Part of a small language model's weights.
Architecture: LayerNorm before each block, no biases in attention or MLP, untied embeddings.
Training: a variant of Muon for these matrices, 8484 steps.
Each number is 128 + 32 x the weight over its row's rms, rounded and kept within 0 to 255. Layers, rows and columns count from 0. Numbers have three digits each. The size before them is the row's rms in percent of the matrix's.

# layer 10 attention query, 64x64, rms 0.191, rows 0-63, columns 0-63
048:151113076106162065169152116166138152079101152128185096163111127100123162108152209105142133156128096117111159176120154171094148150149092091100120162187139117093061107092138166099090148160109123
082:107156159143123077131103120159109112097127088126126169115145111186110132161134082136073135074100202084158088089101082083138129137148139139167141106153137132135179117125096132180161147089116226
070:110127112110119122164102172042154186106141125125099103125101084132137115159078114148136101129123175142111142149129159153084102146167040176134079155147091115168096128154147162111168184090073148
093:121141137156161143101092203114166188205113146133080112082120145100152128099125105074142107139176142175121148176135125114130111127107137168072083130105194098147115156100118082138098127063169127
089:099153167122084078127084155115136068190115103103160142145153096076170152138110145149116138194151132129098068121069172170105135106221136133121122067130093131141131117143156134127111176147099136
097:094159110098052121166142121135138105110125131113114095087162102114083118093102133188098117152127156124171163127121142104178127173109156126109133124198183088140091168183175131083160101051099120
097:080153137132161153097047087086136147177104188151138153145153094105119152138109072123164095168175132141090149178147157154104140118123150124091122139141093132113076058114091184188086130122134140
107:078134129073128180093109088099099157150160109093192142112168104091200142074106131143157136158112089161175167140134155150046074168161136102159121158098136088130110098104154144141132123159116131
106:071179121144092117155103145140097188161138088121172136120060189153124115148128101127051109082150108152147114100124185110163133124130127104137105141081124088117134063167073146149152197124142135
102:112111060122182133108084095083139142141130185116145100171162098141107223101166127149086116111095144169104110099139147115144102140130136094156140077098143143171213103129143100161128172120163095
099:069170117068112177129124154143084142146118119117119157137061095190112142139172112164177092206091117141145131119069148111142105115158117105109105148187110175078081105155103159134165100127142114
121:126087149149128142146169157174023122162136075139144091111097060096145175094168173155104090103142149149122077127085132137132145164114140145128137107156119174118124151102111186104179114086162104
108:144139118128168119111155162148178139095186153106125151148126134146084122148116185138102135113083176111174031102124076165153172136091120061133175149099078094113131122090130095141139139151070155
106:115115141121125071091089086185128177125153139096148132101135128161152138158126179148081124086095156105185107153179097127118187126137140104159077085080101143132144123148122129144064112062184176
090:100131130132115107188087199101162065087140121162135114146152103110160113111116063082151123111159148172154191134158121161076136142160153118122115106164113134110119143147179131069083133173114053
116:111154094162095069174145143080129097133126097152116158150177211156121116154128183177125155127193124140137125136136160136135084158031124131086125139124162124097100104095095124122114142098148062
075:124144113136093092128150130162073134133150095122059143117091122163114118128165107156039156071150122099126110082119108051135190163115160148113127127143104143175182172154084126183150141133108169
085:107097154153141173100147111135091080133154049114163142081133119117097179117100093155157160165122132143125168104134199164140066106111161155090100078151173132178107101105153140150139063083131143
094:131100125171112115158136083194089120098116103107078144069139208131120130163124110112041134091125147116168107094105129089216195170110101164081124134114120134136158154140123146131157131111120131
094:109145126137073105178122152062126132138100193096154114155139142159142151145106163109112151188126171080079116112087138131157186140167109146042097118125130081143098130199134134119089137145145075
109:149134135067139211170067113186149130155173040152095072110129126142140152131114139086170082156099112105120131137133186172137140134104176097148117137133159136121094077088129136120158164121098123
083:116074127115072157104212147070124117133106209110136117112146108139076168138177113125129112104079112123138167141149138159135093114171178113120116052227121144120123159134128124106137113122135110
091:089152123154113128122152107131129108102116097107127150103160053163073139127119090107207121114160140106146120159146154178045104139081119100167170220069132121135074155109136165136116130135133135
087:166088152122107085124168094094149145126157148157125125081156165124114094097098143175077191123110132160153117132145137200139149094113163161073125132134111127008097097115143110154122102158125167
102:170081124138096173184152144130127104111090071144055110173115158221113113085143092167156108099161109073115134130098143164117125110106155135143142138133143171101149108123089106171134145204104112
103:124134102178199150148101053166084164097147163133206170087194114107096101158093082131143150110152147143144140145175136102159113059122136093129118134115159149149107081136073119110121129142108113
100:100157141136117125081111183175153133133136058118120088117118060138163138115133091125143211162133151115160201172069132127146115079120143096065113069125107140134129139165130150095148098140151174
104:128157133088159134095129065115099120096207090135138097094169158161125148160158144134133200101094174100115176096117082095084084124115127152094130097136081132124135088132143195126195125166130142
093:161106112143115205171144131125159120107113177074138127108150126132187116155080145131120110105062108103103131212159158138171080076168127123107167121091097123126098157177141110154165132091142073
116:098106153099155130180101084121087156145201086130149122129144070118086156096035142165181146166122144156054127171170140114106158114096095139129139128135111086159145139110123099187151134138103113
096:094085159134152144115178159146194127127124154126143106149149121156133105110129076089158133159137102102130130150109120119140136148160145146175127170111053111173081053070053173126164084098080124
112:197145100124133080121112123122090147152167127097096103127102059145088142109139097133155151087060116130096202130139205115122094132123150136122137153148072078144087168189145131113134172123151176
080:101121108075144139086130162095138159142154146079131141163086154053100142150149137109147080134101191116107138184126101122043169146150076137136148165167138134122102137150070191153104161122105162
103:114137126160176098078126133126153117106141107106165075105068138168090116109119207101102156151123193159136111094110157093154068135134098178070115168128142101135157178136084067123174136157125141
089:178095164127093101125126075086107149111178155089176066140091119126187118111160117149138069148112115180152181104149148109129114082139163142077108129110099160167161146114133092129155191143096070
097:170091168080116112129145081077146130100177191133083130162187116077117154102123120123163139132162121111107162172132151141111137084123136086082171170081068130100167147080166141101095180151123128
106:106148075142090112095130106052095109203097079168099189155131105147081188133155094115181150180160125102156109134151130090118167172118153155163139107133139137159150098096150146115121129141065127
089:162177124134132151112140185102138136127174105179118093074095142169103159063117116139049132175132125204116104114156103073170108114101126138104184155153145126060142131127117121088123146073132139
094:143062137126099185098098149101113181176100166105120175144150136097078152118149062142164095103119112091127150201162135152114109138122172109142143078145099124143067177073130140132096115175109157
121:139092149098094130159127145083129087155111127135169102170139102113155196138158105122167131177096095102119165181128124192103166131147142081105112068133149173168098057084125126178114125071126094
114:143176129141145147124124143166120155083105105099094053115130138153070084134118158117144170120156135136130100083063164095227116092102114136107100204105136121176110168134178138156138135093114125
104:166149104096154163107173119094122111191126105134137097120099186085104125097150065195179151133170111129127146142121076139109127127166101190111189133110121157052102076088144103139142152141097124
105:138166113198107090109102095155136170096121115207102103121135136124074087081145127140152098139157146144112110157096139148100212132169136125090153108172084138128143083170096104150113047112152146
098:125170179146118125067135129162135093139111159130167115149109130136087140110183092124107086118107122041130182135125180103118088118121061115150119160188141135112159151056115165161176159099102160
102:126189150116157153130116108123187065096118098174135103119133096118124083135126123079092132050162107090161165076058122174156085132132154140136140159123173111170147187098117110120159083141144162
103:153117187129157148094154106174150177110153114118156108045117173120155078128137087127090102142105141147118113123091151113159136123115149111133065152115075052158147168178101153088131137077193134
099:147218134155145154194160130140153108120097068098162133128105173075106125099139195169131124145130102104091176157058142137131118157121124143083129148167070084144125091124110127134121108111071091
097:079147126112091078150174143080092157121119107097107163065140150103151120141092051188123128163160085081149155117110160128115098138149132201180120089166150119119118146183099067154119126118127142
169:123141081165205120109138133189174089071106124089152095040138147161125081137099188100107139091143125151120151073050144100189125117127131149127131165135145094139160143136112117121160129129135109
096:124113068150157075098117122174158100119165113135176110125091111118095099154139138152122146086189119141098102074116066137122111134153129164082105095150155138113100175193133213160161109109110185
106:155117123090159122169117100230102132048126130145103119067145161174114097155137164137077101105155117135171156090088178123148125116091106158095142155141095126128179120068073154156131136142129130
106:116095110065160152139148159116146179111118093160085140183134152083125115114148154104101079121135139138145113141162095117174175172030085122084188090113174140171116124101123134138166144149094166
097:141058130154148082123173152122112149145158124163066169119100147132130118134134132086104136104137058158153145187155128176055095114130125131091084141101166175129124165062096175102175116095151122
112:142113159124087106134135130107117178186118143153159116137151071203136152229125071138147128170194076119116101150147151145093093139097109127118121100144104191122112081111131075129096101151111128
078:141084143113104195067123153121105086151150138131141130123121148095157186100125192126127114086145095109182130147093118159147099201154127103126145052139155153115096181152171132097066156105107086
088:120126122082137132156122081078136162091103138145183206100152088107109144121158060105120138165106139149081132151200159166162130117128154126121115089103119124121099095129158186134150047166112177
097:191128105120140137097097151120117102060118113148162135079169183191127121112089130152114096138150125140109126072128130138172113166093125173038097185080150097112109158129148161148177113158171125
100:155066110191124094114045121139109116155152102175109165128128111147101112151176126170069120176152080086135178150173140108101130116126146183125152108118066131127097089119147118182144172104160109
105:081112162100178104120112148140063122089192161132148138061097075119157138163165161151098170135095135165139141138038137123131086108133135176126113146146110135112151100139130109095189118133115203
110:143149104134169120127084091137128143127141160128073230073142155141081096157169134093145128090125179148094155106108095130172057178174133116157144162131135106136166113088108158106118101089123078
102:148161193107110158118049162082141156176119039101068112108137101072153168094163125127120144105098159137121187144075138139106136126125151168071107148153117141122118175149124151150142101142145094
096:122154152142088157161149169157096112092159146162067139087187111104156135132058104100138111154122134139118141146099166160137132187157094160127137095079180092051107116185144077123119144084094145
098:128223128045110107123124129099104151156192168105193143131084132131113138167113094106091123186119097121040143116111140113164176141103134118130137156121120160112087138143127191143115086120109119
093:087141095132158109130177129132123080140139100099124124092181138095110141098133172128163056178115073127126161128112180093106086175096178117178157110120119110109085165107085121164168130201140081